Part of a small language model's weights.
Training: 290M tokens, 4422 steps.
Each number is 500 + 25 x the weight over its row's rms, rounded and kept within 0 to 999. Layers, rows and columns count from 0. Numbers have three digits each. The size before them is the row's rms in percent of the matrix's.

# layer 4 attention output (transposed), 160x160, rms 0.0632, rows 125-159, columns 40-79
108:481451474513474553546510482478488464490488494500511507537471495493497509473430509542534494504461484497479539436514497466
113:512485512494499501465485517470469478464505481481479475481472517553526466504469449474525474533537486441518508488471471513
123:460541456538479514500422509491473501511501512500527488478488495496570525492530512476468539512456526501461493487474502507
090:531510535526502535524562522467484546524485495500511483458532522487505481484527503499488516482533477526466514538513518468
100:480525479528523490512564527516485509518510513482524476515541493495501419513538494445491469496528484513474475499490513467
102:483530487522533503503492446493483485470555463509525542460424506570463537497497489488521474491514488521512508500518487525
100:513467507522519494484525478511517471531486463496485450448498505464491461512536473490499492498495542499453471505476534508
091:519538528489554508559472501483477515508508542535491416541515506502511495523511499484476533532510545489521519482498490475
101:485573429503492564532488497509459485485473484502499498524470515460492510497552460504501503508501475510521501506491457515
095:466487522535529507507512551492463469514518489506474437491496499504489516521479478473492480522455511510536526503477464485
092:509488461528499490512514500524434515537507506501469484501502490439520501531475466508506475470505466470544466535451503493
095:549493499513506532496505516514522484482493474456485526517489491489488539488557532521494473502519473470522517519501538537
095:489504475499507490467499488500493508517516520512450530491472512526513471487509537489499487493485489513560454500513485534
088:507513481487486502524500507537476475460457480515554529481508521495485518499444481534444488506482531500492535464475525527
098:467516471491476463461477532490494488499468541482504479532516506501511498517522502570509541538485498553464501538543483461
092:449446506538495503496545494486498518479512499545482508465462510510519502534481515537498535453491512516545510513515491507
100:502464474473449468469518506512477512507484551474491523512473458502488480483537505454488510524484489496465504535540508563
097:505525535522517479497545536516509471500495517518526455548506474469532487508490511467494540488497529473476479523525497562
095:479449455508508524497479496519550537578505490520483498534487464503464464502530545505499529459497549498528544528535516531
103:455512475463459495504507506460462513501509456543532532464513457555503478488487541515451499495500469547492530491470485495
086:543461525516500513449513493489526467521523517467495474488454486502511475539503494499518519482527495492533513528494514492
090:544495548507524423522476472521508498521494499516505488490506525514473540478520511493460471505455525574516472502528490514
094:495490524468518462505473498518462513488501496525505555478541537453503504511488537498477524492525516511492514546478533494
097:543528489503519469520535450509526506455520522494483506501468462486518473470514551472468500519525510483480532501495503490
096:514504547526521467487526501433471487486494512468470498506507525494509475549555470479475454522506514475498507501485439481
102:470524505525508513531516489541486561486515491486542536468509451516497514529488564540512511489460476527477505491525486498
094:460522497498487496490473504450447463519515487508479484487522499449494497513470477497503491456469515479510493479528504486
101:479479500477498511533490544463498488476540460463508498472505467509542510496476524485514469504505478550525510530464480518
095:484522501486499483501517480498527476473493514475512472520512457457488479481479545484475509521460476454516489510498574496
095:522491516498452465529510516526571509473490485504530482516515493462510489514469515468474504482471491555498514521528490489
084:491502484463488489510503544481522493492456547486470487491510469525487485498465540474534469500515488520483480509508501513
085:490518505560521576463479510534522524510477506502489453553487461468526512529526466519508486476479520529535542522518534523
095:519474480518507487496525509541527482481504519489500507506512542464484499508496532513502442535532527471520534493523544528
099:433533440528521493525509458504491479482526520489523546462545512491538536494490503513485510484483534485518451523501500504
088:493493496502478472549537481520488490503510532474509509510517507458458485530502496499479525525529476535471464492525454537
# layer 4 attention value, 160x160, rms 0.0535, rows 126-159, columns 40-79
134:498512509485506529526556506451523526455507485531532508514526529541536535480488523506466510521530540482506547520516492543
140:504513497513470499495498490534495496530513512513508472509483512532507477516538490458504574541526475522487484507490492478
087:506515470461511486498486508497484481498490539560526463470481475514504533521501503535506497447481487536522492518511472528
095:469489439491488437497510500526477538463472532522563475484500511527493505475478525525553518459482485519488548499453473460
093:515525545454473508542473484499561517511511492497476479474493492471485485513473528482499476516497489485507488481524499576
092:496495485541514507533523521480484508500480499506484489521520556525489498515498476455473458515496544469528511510489498470
088:471516477495498495493510482473528456523456493491457543504490502478503558528478515520466486482508522490532487481515530502
091:539450495512453471505479525496542468514555491556516502468478506574468513492476512476453490527518520484542494488553513502
090:499493482502560464489496479493508534531530486532475454499488528503472491502540480484540485472472529496494525511548534436
083:471484518469483499467540508540516486480463530480496523459563526506490503432524527484496525528528513514498521507500482491
089:510494504486484457540517470498513538530468468490485561490482482469556489483422498473506488528491486530521479452458545536
087:519524528542489522468502488495512509503514530471517510509507490491520484502488523484528499496527489474474535473501499512
083:481443530501521484522468501516518518486518478473540506489492510487501526481484508459506488528468491514488513496486515504
090:509549480445488511461511507488501480467501510493485518493518481496478488524483484477487482501496453440484487464468476538
087:518511497488515512482500533499508469518488545512439559484466511539507514505517496486507499492535475468559473482478512509
089:558515521542483492510552494484512503489527499443490542495513537505474470504479501509535527534515485498509500531482534528
089:478476488462505515519526502497481510506500468530505499533485528511510519486500487489499490511506524497538504533502486498
093:532531505532555507522498520522512462471503482483487482488444509459535533512467462482500490492479486505536506514486510494
094:540497530491500519516489482482495454462454539492476535473511499522449525517511489476506500488490483477521458464499482546
076:504527444539551518529511509545522461523475476477474510502459541505504504488543493487509490461471502512486494511551456458
088:519494488538482540486507521420493512506470512476497508528544522518482520473551521490528513495523438514528527500502490480
082:472491539509521478495521499456521487501520480509489469490534521481477486510501500485492484542533487489476483529453486488
091:486482506482526524509510525557507501523473417505536493527547549512508495512504500483514501502458511521499497459507469523
087:461433497446466470486486500520528492517510511506532489499479540511544542477479543507526505463482521541480520467514471428
091:513454481470504508484490488509483492479490525543544511504485519469496472529533497497508490519525457474483483479503529538
091:475443471535486529472475498480500511507531514512486473513485507509509514503505491509516503509504471515526489509506482507
101:522517538505486497451479502467513502505504559544496498527480477506538509520520522535517495496528537535509449478516453499
086:511460500538503517523506470488466483469503458503519513501546481440536486479521462489507547520519549541462527524527534550
097:503521543510549494450515513452472482509497510519481533492524502506490470525517494478482482465510536505516478455473465532
077:468487507497475495525504527516485521528523514458489543522526534519501532481508441519533506498511491520497533521499501496
080:508476467514483468569511519532476522468510453499458527542494500529508493470496512498493490493511501500515485526473498503
086:447501534492466492498496462545530504509473483492506509539526496509567457489500460480513515474465498518463493459515474523
089:492517502487487535507483488459498519501494538508520509492486519481518520518492538465497483465525512466496511527491481506
086:511512463513484507492484501498485515478469485492510478477526492510530486469486569512491521448500513474474501523480511510
# layer 4 attention query, 160x160, rms 0.0491, rows 128-159, columns 40-79
083:496458481517497528507518510483459525521474463472487484485528484500522495524487501509476485468485478501509538531489510540
070:516459493527512485528520483514488516456501562473466513511426557484496512493492459514502498487517521443475470509455473487
076:470494453462520474504481494528479533489484497508466491526493479521475487497480481489525522491537457500533497512437472546
099:498540482533518507486533498499517510515520501503521517468483495490486494510497428511489494478506554500532453524545521507
103:513512501507506502510515438502496492477508507482488496468507509476495527509496495457506453474469511495469474481551520506
112:481429480478464488499467504521475496520484497506479514527522484490507526516469534528527495481522472501508547482494515499
102:491528471521480539496498522512520453456536495481526470464448518503474533471482498527504505457482508510475518450535538525
121:514539539505509489487464456513490478456511542492530493493499558504495510529510473497509477459570506527492485484517523533
114:535522523503529474477454438543459481513465541522553500505501512481517545530505501531538486481519457519498466483508498506
098:508475502460492522456525522507528532553448514535525475519485451543516498495498527521519495526492505496523483528468537513
103:523481461494577516503497501499439539507476515539516494492528519515494531507482510524523511543536530486455530521508503449
110:509528508548529549515536491501511510504526516491514470483475477581510505496542501486480494538446483511544480489501471513
102:446461472492487465515486496493503527510512499468519484486474458516498475517485470491536521472457487555518461474454461509
107:507481501498489513476469445530528491506540497502511500521529518520512486511508530524527572495530526505531541506517504529
105:527468523495471505527455460522525511513522527552481503483512524509501473522528503537528504475476481504523511518499484508
110:454510497518512485533519475531488517529473433464494501502484499488505515465481486467508462535472516517489499589505486483
109:536516493471534502506539480495478468473523523486523468476487541527459476465489524497540477493487491496485443486465490520
109:519482501489488513470540481502501442502511504504534478502497498549474493485556473526494495435498485547494516493542536550
091:517503477471518504486485525495518473525525494479520492490489499502478511479517456482470519539520543532517510469511506511
103:491511490478488538504457502517509485483507489485490506510495467527461514549470528539539440467511501506485532491484502494
104:491487482519525494514453513468503543549500480494512511480529499487496502534485470478503507494472504475499543537508501490
103:519494498524504543504543519504477447509513521502472452490507555470478523493561464571536489547478497500490506536507509508
104:477500488519483438512502481514512533520500558526497498488515507504493473513470492549508514520504508504474540525451508476
101:488479481450488507479513518466532484528520502487513498503515475505515481506510498497495482539442463469455452456482509484
110:483480536502533484465551491541502533497502521487500529500511489534521476511491537482473506493551540502517474503485516502
098:512560548548510475458518526487492470514503501535535468529455497503492506474505495532459528552481462502521489491486517501
103:481481503512483518508487481479532506490521488475511508481452504484524513495474431523507500529466539520458505492531514481
097:508502481522477505485511489465462489457513554471509554521489513537486465490504488483503472493479453508514480505493472491
098:548483465442451467501510542523549498483453510484498518508453505476470487531477512512501495495483486485504529454483531492
094:574521511532481495472444499516462535483475490509505527522473503449482520499509446510473524510487526510480523504500483489
114:487549528493492513479555494518458468501555528458508511486526492485494512511467517503523518508479486511512481474505452540
101:517533521513484549497478482526508492513501502498534495519506468505481491498549554498470483522530496476478534490477534551
# layer 4 attention key, 160x160, rms 0.0498, rows 128-159, columns 40-79
074:482513443538466525502481485493492474509446545456512486525503496475490514497451509507488478488470525504468517503444495519
078:497505538535527493501537492452512520518479512497498512492506474488513523510530525486511511521469581507474526495499516521
088:503476502477492516550453513533513481486494505481537491506511509475487512491548477461509493515482557498469526489506468512
093:493474454493496488526480495440491495507498503501447499510475515496503523466509496528513493475550460489518508530486503486
096:473469514551469506491529482544537524551508481497540491491494477471498488478470511545452508527458545504513495529499580552
095:464519482474542501527489491566495513483489534519491524493498500497497517524511532528473518510478516484437511482506471464
107:459507480510508503491519522563506487505503499525501479561486499484523524500444501506533510534468495495475488516492555497
113:503497466484523489525493488553478483448509500502500509549511511470517498534519490528540525508509485488470567487518508442
107:500497530507526508525545497553513486484486487476471420560479511498522522480487471495487470503467525517517497488468484462
119:529492527541482513483521504437511483536487466502515465498489486532501493487525498506494483511500503533529479534526491496
102:480515463503463481478514515476498543539521474449465545473506485503493471513496489475486523520488525537485491515494474484
101:466512479513544487560488492466479513464504510503494472534490531523500539534527482461508493517462475493487535494481501437
104:487470479522494531544471473528503489512479508489484497503450500512450463475490490496517503498532489508491530482553505457
103:477466526514492506530479527499491516494447510529489466465484524514446521481525503506486503490477473533490469495489437480
116:502450458481481490482486469528446508534505492530520474533511500526496498473489449499520476474531458480501479498463512521
108:491526471529491517488536565488494534478455481507516529499511503478528534497523490439470503498478535494482498470469515484
105:504508452458529499484542500520532492503508557469485479481537523517479518496538525484492522502530466545515519471505492432
111:494468500489554457486530496557508480484480499462480434533496515478480499535505489536494524493499504507470512532501519483
096:499525492466530471485493472496531520489476494470505497471464456503519476490520487506435504494492514492504440522486502521
108:488536498519480490481523503480526464509480552513485479499500504530506526493528474492509464468537517523509519481487469483
096:531461522543474525491465510518467535490456519472500577468524507514480517548494492520475462472487494493488463489555489505
112:493513493451483538469494495494514486523483539516467482507480526474490510507516515513493499504479501500499477474465507552
107:503513492549440491498480487447483511573513497505491522476506484498485512486546471509481495504499516463492469492525543522
106:465492472507459504491494504496526482522524495523454546500505526489468481474500460529488484489507516495485457469537484515
104:503527475462518529481511484521535474502523521473550468507488488535479487473491503470511480531531521527512452508527559494
100:504542519494526483536455515456476504451560485459508437492510505518489487474490464478516475490482500561504534458482458476
104:541483434498512480508517485480505492444494532529524466519533518536528496530499499517534478503515524499491483478516471530
100:529512504539522537476486495501528475454521537536493480472486482470509499518500466476466512455503515464514484463472468500
111:471517526520509503493512487480513489548498545482536475472522506499446485516563480503515490494500504531525498510495498528
094:496517509487459518483456522551510519472494471521552529504497524503507461528529496503531508497486538470507483521533511524
111:534490512500513482507486527479458511498506517471487480491496505501466521518518469503488449521483506440529498470509468467
104:521487549462501536502460493515518488505496498508466491447487481466495529489515499516502487524490468444501483555493524501
# layer 4 MLP up, 640x160, rms 0.0724, rows 0-100, columns 40-79
102:504497514475436486456488511475480472477531489501542521481508532461501475459494546470465497515444462481525483495512447463
099:534478505523514528448479544510481492492483463500492477496472495506454474455505511479466519492503495492541509487493452508
097:502473501534485473483524520468511444459541493502524502507523516529506474439503455510525531508501520491512486507511487528
104:509541535461469446504464501498528483486470500496516489465510479537517505482502511524533513498497487496523451501509429508
097:469450482507518497503539491513524487435510523527479524494461457475506490451479470500509486506478485495511508511507538527
098:472512517491481504558470467477474484472523508487493500514522488475494537492519495514452511480471512503506512490444520441
100:521473497527456503532502500502525510498470514483489490522518547469469518501501485502496515489529540508511433494491497453
093:530471495517531503536515491492441506470507528524464515558493483513438511485494449460496503490490458507536508458506516517
105:515502534508503521496548541536509470557510457500461500501509499470507487520500497549516533461496540496523487511541498518
098:499468482483456484515517507530515511459489533513453494510493471479483457515527480485474505460484520512527467529510485504
106:472525460485497507467468488467488488513460478483500406514510550467501449465499470496496507453495488486492496516498484480
100:489543498438502470513536508493492503484489472482466485470560496504496448480511464452484504537519474574480493554477492449
097:469499528507512510478506492493495501502529522493504518563465527479492478484471495524506487467519500509493512576497480471
112:502483486534534518509536520498481473469466492520486529454535474531531504470479479499573511504515531489485562475510512492
095:528508532509501546492516527471523464493471495516508482501489491508502494539483500478537475469526477505477501494480496482
099:529470487541499471535491517522477523469482498516509498521467477481480509495504497499542519487520496514517514495466421522
095:511475523516523534480491512502490526531508534573541513503530531509489461493499463488535439511476523501494518493513510503
110:532470484517507497465566514520516472476516505517484487490533486435482504491512515494490556458455502491502505491503509501
103:509530502521517526476522476498475510486496487495492482465512507485515534461518496498497513515527446512542502445500544505
093:515547488485500512467507501479475518486526512448532491512487497511504521502498517509513491481496556459501528516505462528
083:488507513520492483547503503513475441505501487484495496529490551500489545514536553487507495509465535486542562541513500498
096:531532523486543517557522457522504525534514496499494516523491479509479482521490493474532534536495475464481495510514491509
100:555485508461513542454508490488499509506545527491509466506520479512502487473483522547525507541477503497502485537516510518
102:474500498558522511494505509479527502477481513551482439511503498500435533482505477488496480474519526497483515491554496508
091:485524444515490462464495499454486508504513496481551451494503496508520506511506503460519495481473480495502486498436523520
099:522496523518501556514508476492543497507516572432540474487470473493511491530533437545508521513517519442525534524488471499
104:484490473476478498510541520509538502468474464504467498512537503500529506513478473503522521534457481484483471527533470517
107:509469452473503484510503507551485513500527478479467533537490488528503514450484547479497481534442510484500445483495530488
097:518491495498470539452493485508480507541541457472513470486517487538529489519492523478497475472537525509494502470495472493
100:464456483542461534509493495580528475493496485518466483487509483517468468495538490574543517497452491545495470536498468490
092:520523485537505484512510488505538472479463447462482556538516501498482453494465461532500494500467497488463470497547470472
088:492512520545475519468481510450447483481490528512487494491540521503506476508489482473493485523427486509485508484463483493
107:527493530490498486501516526528505469489489471493505538496526538474519492503521471487515500480487520479493490517480510448
108:501491483501505477495483504497462467479501486491422491529464510488481528471509483497475504509497519469444509484467513508
098:568504527462496455473503550430480497494494493447490475490537486556475459510489476532480475495478471526501540511483460490
108:519523532503569495515526504499483478477515443510522491499513506486503485530504486503496462520501521458513519506482507469
103:486536494491504479451482506500521488506477504459505524488530483518498451489485464537456484460525519491467485462503519497
101:487504526516467504519519543537501486510503478497495508502508531483511518415464499506502474476500468482553432465535519490
106:534484516462455497463517491457518488518509523515534506507523509493511489537434508499529530512501516488493508481488535521
101:489473502457468502502537489505473489502504492518452533461464491510481489468471482525505502515498505489452516525471452503
109:459497514489501525519506486486543517536487476543484489502517479547488457499483462506460499482490503478481519494473484505
104:519511502488481524527517484492529508517492493470515510501515514521511550496506506502505489556491480515482505530499543495
110:537486515494508492525527498483485553500530513497511524521506529526498491488545493526510471552505530501463498408524479495
110:495513502504503515518510533478536481480531482476508504536532498488510508503503475544502502474531484458508511505475511493
111:485465547497554536560524523494510505527521496502569484516517528484529486519537487520509483533467538533518496478482532494
103:505506518510471509497501518495487482498522506461493517501485504475476474453472477492501517480486482479464477520507476518
119:480436484494523519528500497449485499498481495504504489515502453526468498496488478505479462471504489528507500477477507497
097:476493504460525489518504512521498529511511492546476525524496512517445460522528506532514502508510484528528501497485505497
107:492519506534490506504481497562523483506526473498527509507540477421508485516513481517508500486473532501450492458480493482
092:505540518479529491526510503508514529542495522546482440531509548479487475492484509510503482482482500563540515495492492469
100:495514479450484517461519516526450509493471473503463483519532475511461512489509479520501525464521470525456475538518432531
097:476534476495497507507523460465491521479491482496510527465518507482520487452505492486465497449446511522449502493496448512
114:498527460485485454510514509522471479473493468488508505574502499463498464503450451490500490494479518482457505514466489498
093:504543498469488489510493505548456544480536525502554494503506516459503520473522462480511519490561495497546499508482483467
101:498455466500467476499536506513510499453518493468526495542471502480533499518500495490494485533511531500497492504491450502
097:493527484509493508506446505517456488514469505494429472472522467505495530498524516489533497492482489488494535485475489505
094:506555491512446448486526513515498518471506499503465510505479534509515483488503517545522554448503540509540495549465473513
095:474524500527463515511506482486519540457438506471499485505482540510570493447535541557485523512515514495498442482481494503
091:530520513489504501498471536519509493496542510517492503484530532494483524547511471509511509491471517474482520520512495531
092:508498481502511493497491529490513502502476479505486507531517514468516504488527488507492449518463510483495520494497511498
113:424475494504464495497534488463462519498488491504503531468475492476501466509485504518508495481475490452459502476509484508
101:504535507435528512503521511502513505506503519505534471517518520445523504487547493484497530508453506518496487537554474517
103:441505480476504477536519496477425486505496470521468475494482467494491457482494463473488505519509544490481510502422486531
104:480572484545450474492491478496495535505507522496471507506527495527515511509554502501474460538454481509509482482506439543
099:522488481522506489468491510471453514446488530500484490479472507517527473479475466507573448529453523519504507488504467543
102:451518490475498500502524481525486558473501479562501471509513495551465557534514538492506486479483552475490475520509510487
102:515479474482514480487533505527492513484485510501464524563486495501450513496505498490510502454522460519494499506508480508
104:556504522527503489507478481502494483466501468490513546451487499512470468506504467472489485472479474483499473487472457511
106:524515493498501499519478538487553495467498494499526512502464553545512465525437456531533518525535548457523486526522512489
097:537476503494504524463480513503509511503494510516501500480499520503493547498537499454525532489547498497532503450480482511
095:477463546485513476500473522494480524499533487456479470534502467484498499508467514489496479521496489505501552491486495536
095:479483477517504476490509494523485494463486477529466531441518537530492487505502547552511491477450495468498529495519485489
093:515454484467523553526521490489483491547460487517531494483514475473494492556498438475487435496479510442451501514482512466
099:510512481521532544513502511494525511567527485506496496507539484499507534497510529495458506493489562512503475486471482473
101:472444531510493506460527562508495487561482498501470526507555522483513472519499490514500471544483484480536477466514509520
088:512472484506500506454502520527490476498493544541493482494544508472452495507519517500508516487477475524494526526485486483
088:508533539507509549475465508529520487485532511545465480474516528501477483489527485526479528467520502507517415484539507497
100:490472494503496458509493489506509494489471491438478528472510503450507495486467505541491497520482511490471479498504482478
098:504507516517459469536517494493509485509531473474494522521497501528496515500527490493508498513515471498489487528501431520
092:481446476484551499495503486464464472472527494458517490492506511540492540500474538493506468500522527496520485482502451477
106:486541499474523485462510503487473493509493502496466467530452501513465460521496435529538462515489478500497488533438471474
097:467503457547528528498493535463502493490493503510457471499526500492525476531508515484518490487438490492494517493509489497
105:493496510502526499514541518446549529501517549530544531545500507530480540507453534452474476511460516475509498497483515496
125:492477502477489507476483473470488479464507502498494507487451516481490460470483474484493452520523507483477486464497485490
101:498484531487460466442521513503510526461487511470446526524480480519544506485477480519494519474484508439533497482549538499
160:497486485492511552513477514473500467475478521522507503515471465490475456489478456539517500458487481496517525500490483439
094:495507458482548530488478499476498489488519498491504512529492479525482480486489512522527471499488511458467502500484460520
092:450527515503484494481514519531497479530509532515483544501479572445474485525499505478514498489512490479529511520529488518
092:496501529525540496484504527474487522469549475510465482522521492437508467510526478514510482454460500549509498531496500494
100:515494517515517483484526520526510498531504558516536453525521473447523450513502506504506517570499526525502487519496521526
097:500534519509515500489480497503516455465490498440513508543529463456459530524535505505479501491484483488503473496518503474
101:513486526524527497461532515494498481493511526524528513521521474472516486510547510523491546491506477515483502539464496486
095:529514483472484503535464518500555471506477488519478475504513507464557505506482450487542494520513515483507529518549513507
092:490484528504520480479513534479482532476487440434478480494543537511519496488472476482498522533488537479526535482500460486
096:505438518517471482485436557485486493512511494479522502521516493512481533503481525536470532468476490521480492461544485513
103:521465436461481506521529474508514508530481478528504484476502496526492524530518526501524479505513519471498516465480513483
109:513457492510508483504521490477540468491454463498490498500513514535487480518487517480473511477513514477487473505484432489
104:467576515451512482455513499506475471499499466481510532504511513506525492491450504527537475500529558517497462474509511479
090:536508533469502508509502508507508493556471470491494530498510471520500506464522465491494544551521512489471452465510542492
097:485518506502467506506495543480521508500508492490456504508474503521546510480494472493481486514510534543492498522531545535
106:509458533514523489509523466498491504505494525546488491533478502478461517454503489509463464503474507479542467483490513512
# layer 4 MLP down (transposed), 640x160, rms 0.0727, rows 0-99, columns 40-79
101:511487505560455460456470497464503493515480546518531477537545520529498484520490501460504520519503503471492517493555513550
086:464508516505464489514485458537535483495498500514520526487493497537485518496484512535522481508482475469533519535501529487
095:522516466476478523514526481489507515514446510472509535487476512489491501504558495457462449445497458500493506541461475455
107:488497508507521530538482473518487524470510509484483509511495525506470446495474441512491493484529496469458476451532537487
090:508532518519526524478480488493512490529491465507496477552502567521513469541511529485557535488484508486505520517509487482
116:510511502486487485457556525513520476480523510499513484473527507531488539505470476480505475552554473509475509539531521551
089:507493520504543529410517494528508482487518525519516488475511481507492476469467511509473487491464467485479513506526470484
106:459510521474506469474464512514506477489461473472508459495499513472475457473538516454520488487498475494475520523464449495
097:507499497480447488497462539487528497484499488508516520519511497478503500526524500489503530537529532516481476445500558476
088:526473501512521497523491495479464496513515485502504489449470526520538477532463513494516495529477500474481452483540490479
091:534504522506527462514496503535501513493546478481465554507451463535480513541501528493481502479519486521499497495525501526
098:508509463521466500502469525528485507487515486483484563465500484518504509505460454495465519469527550511549503501497501493
106:482489512497493545477478531521463514509504467450497513532544501504516519495530494509483462502511493479461467469505501497
097:522491472501493470467475458496485523500554474507527487522526513474515485575478554527464473530529510534507477521504459532
091:500466492494512452532473466516465495494504471510447461469474521503517510511507509511474501467480532516533464477503481494
099:455496488473494468502453516540496526528518476534508487482515551547497502480505496516495510487510552514481496494480498494
107:505526541531470481543484503511504520500423462498483500507491504498532485530499528497521500531506484469497513506484483495
107:465488490487491538504469480466533540514534488485478508535493527543497529518497464516530470524489522510504484520469500501
092:528482501486487497497483546542520477516524483499497498538506553497482476528541446526497510509482509487465483512568537460
105:508540500540522485503484428494521498495520482497515491515479492483519514482474487494532461520469494520452504449512447461
097:462501499524485526509482491520521489532547514461510515437516483520495497498503442511465474505501487505531479502507493487
112:525516482519506501505502525502479496539502499515475502507520514482491475515514519519504515530505533511539508481501507507
097:498500475489478448562481479519494487481508509478506542503482515500552550507520460526523524487498507497483490532491467451
099:492531486475469488459524470549512504513499501494471485501533493491523543505490468458491475498450518484488494519531494466
096:515494523499531500502501487524496524491466474497493516502490510534469534476545519558522456439527475507468520517499502483
099:484539478550500498433466450480483512519476452505453503490466486520534493451493533507489533501468493528484453497492497527
092:501515520547494457517480537496501517497517513527505523531532492529502498512452509491504535528522505507444459489583501519
107:499488516539501507529547520488510439520459491522528490529488492497509449500495452485514498506531470449507523450457454474
095:513521457491519486485551520515494498502487488532495486510465468509517483482506543484482519500522569469518499469471515505
098:523465525533494502509465495524491473520514485508540505504514489498518509514463528486508495508485518479503486494536551496
085:531467529510512503500472532517449502475510475501532464540463489506527523544485487508496548520510485487538523494476524531
089:488491514494504498486551493451516489515497487492492456499489502496529478490513482490443493464504519503522524531512504466
100:490489505517487528508483492489556487510509465493496446511516546502476526504505487503505476471508504493530493520493487474
102:494481513480495468503470464485551505503506512480537489486513499485511494544598504500524489495488505497525517524544504459
096:509493481492485490503533506524517471498468508505490518491454500492490536515489453468488513470512543528479529480468496491
107:476476470512512509489524485533529484468514543497467440478493456467504505528487503567521484495520471494512501465506498523
102:485509492501521554546505514502501505435490465485512443493487519479481513487502555498540533518496498528533527527484483505
107:479527515509517462474439501497458499487456507454501469514550555502514485509524488440521519425520492508533489496505483530
101:476494537526512474483502464517513521469500504470515469468486485471522542500489457469507483498509490515482488445527521493
097:550529491492552536495488486507476476522511499534508514535503500482498506525491519485525560467498537502520454506457486501
107:462539469514470521504488522480503518506481501537507516501492572508467524498542500517507508525522475515507513450554528471
100:471499533498518439472491471458455486494558511502430465462476499499515480531483484488501499462506524510530508458500529542
103:501465462520534505488517529458485474481496518500534537519500504539510475482515496524499524500535467489504485514503498496
119:499506499517475512525538484460465535520485493487483433497538453501501517521488496500483509527494484470520500490511528471
118:532465498461482538487478515515476525518516490491479466537526455479523487501456492490492505470512495477472537467456521494
093:472476505476494515531517461501461497465502485457506448541505498490530521475501538462490466503542524533515495430497503493
079:504523467502463487460500476535514523484520493507493533468454506443562530513498510487488538524469489477507512507519500524
096:512457516493482481456508495465476529497546526466504483502455509470476541500525471509496497452464523501496520504527534486
110:507519531468500444568520513521495498486482481528512479487483512476535515492523528505475538553452525486473523475451501483
079:514471473520498478503485502458482504531498504486502508533487484532489519506544482526528487485510522447456485491476510517
099:489497492501530482487470490507513535536479450481452488525534507506520469517457486461449515504485479460553475496492498460
105:504521515516486494480502496483479497507513502507482499511534540497460514468488516488474544464521487504523485512517479453
129:534489546501558511531526480488524528493497510505519449494566525472499501528521504485443502551506525467503498527516501495
092:478478444551487493490530484482554516461481466466444516506473500543492481497486513503485514500478506520481476495513512531
105:504512539511506492546544519533495482513494551505514470488455462483486494486529516496468473417488464464524504481502498517
114:493490463520494477521446511491504489535458495477474489467498512500504487489478496439514519493475502511505514513482506494
091:512510460520520484534518512419524467469511515535505520481486486528485472548507536522498494469466505527530471535504537535
099:551485522472448492469504462453473525549494521513456511490478525494470573473509499490528495535474512496501512464529491525
083:461460474531505497510507447480492548509540466483481521537455463514478534481491507509494481547512479507512481494490490463
085:527451482515494467489553483534457489489491518526507480494483455465515482501569513496474530452489493508535486508501497534
088:520514510496541503514452475468496468492498504501495467523509497488483519492481491514486518480488502533532482481495448493
093:488448508493460508445506493462467497512453530503534550479487489495496540459469526491552520461512522471483526476455543521
093:490505458466520504522506492526565493508509524489503491521476500481491543550528474518486449504493513478519443483496481503
111:498482484503521472508481536495508487505501477505464490506520512480501494468504465489486543514509466506482506513502503569
103:465493508487524516514505517533523497551486476473480504533539509497512476471490530479474543486534467490519506542536539456
115:468508483496526520530512452474524484496509550464537525561478549496503480525476523499464483526510526504475463480533485466
105:464516513506543500492551514492490555479502521542454537501465472469475498457512473496531523518475496482512516482516516497
081:479519472494532526482504516513482528473513522500481479545514485488503551482512540539490528518521523518525494504524528519
080:513482538508502507511525471512489505547512472510483470499531473441508539469541521476441509461433499536509519498501522498
089:486501509496476484600501509519564486473486498508514508515504514531501463474462536500481494477462527511478489526488501483
100:543487482503542512494507461492475528506449518527465483487467519467508528466530502488487507459466516482476425465533508486
087:483467486496525520472507486525532494490517484475476510524471507484536493489458432485449515521480514504458484478491517506
091:490536511533458478488493513484504494420498506471495493502463525470536486483480539485545528454489455497508472525517508545
115:515494472473471462507486509513492439518495541484507509481522514498497537537514514517544563528500505495543491482482489483
098:479523491521549513525501496491519467481495504544524529518468482540516506516533498519484445497474487510524532501505434504
095:461500491448485487455535500525505488480480534448491443517510492490498483518502539467505553463508516510520457465511479505
107:486472502468517481476503491484487511518481464499528534448505537502481491515475477493520490576497492496523517475470497505
089:457498491536518490496513525500460536522473486540532467516493522493536521509477495452503509517504477523534499539522483519
101:545462478529481487515512465507479494475503537532515512428487473513480510526522522514523545493531467513519488519507528530
097:521466503503485461499509469504467525514539538524519482481496460487541498480521500473492495499484462519516514488559502525
091:461459488516477516495496477514541536479527522459503505481513511506472491491538463494496521484491546507459485500490503515
095:506488521557501503540503459507519515499487459527484501476442502512516485518430508500498506464471487492504527534501496477
099:429512497481486528510502510544464532525496500490462504515559501482479507539531506493466487473504525468494493504503495525
080:480509482534515507506524499527463523512515506500494491470528486516498512455497539494492507498493508474493468511461498524
088:472474496487494517525449530470473516484559513493521532504491507505470458454477523505553497490525468536443516498468460508
151:528503536481509543541506525507538466477492520530474505521538501493511479486487471496500444450505470479538526513474482464
098:503479501495424490476505497505503551548501472551535472468492511510493488520526496475462473508479460469487558534498497517
083:520462502440463474472508471480506517465534469517461465485494486516503508470515499518523467521497507541465469468492540500
103:550502518487482516487539512481459522504485499528495513467503481561478497470456482480487477521534489521515498450507494496
100:495508493511478522522521514492527517515472478489449513515500511512501537509500497529444465462534492488433483488529500463
119:553497530488535507493525531491457537526515463457502478504486536493493509489496546486484537468488493515474519484536481472
083:497518491497504470503502511523529485534534498478513495494437484534518529509518508488509497455485512479539547477522497531
120:510486498479499499493477538511518436540502437504493483535519534490479507487540502534480488483475512488546457510484478509
089:513478511486473541517522459517489504476512554534499508505460491482505469497482477509513491532528474443516472503477489522
101:496484509491492509514550524487509467523495493524463473524516503481524500482483519493499495537525516474521514529544507476
102:485470517499422524492459534488512471479499505518499510499489494504520472492485489491533463471484470457499516483501504493
109:485484468495521462442520495493528544484479517490454470499519479490489474484542507509491538478489509505508476505507471477
101:436473514535535489509471475491506553482462574469497479508463528496490508471487470439450500510533470490464520558523514459
096:479521511515488471490465482501468498479516550501519472461469491507474526489569550472489499508524450503515520444529474521
106:494481458458464508475507500528503463515485497502509514457511531509462525493559507478521490472491496449529506463504470518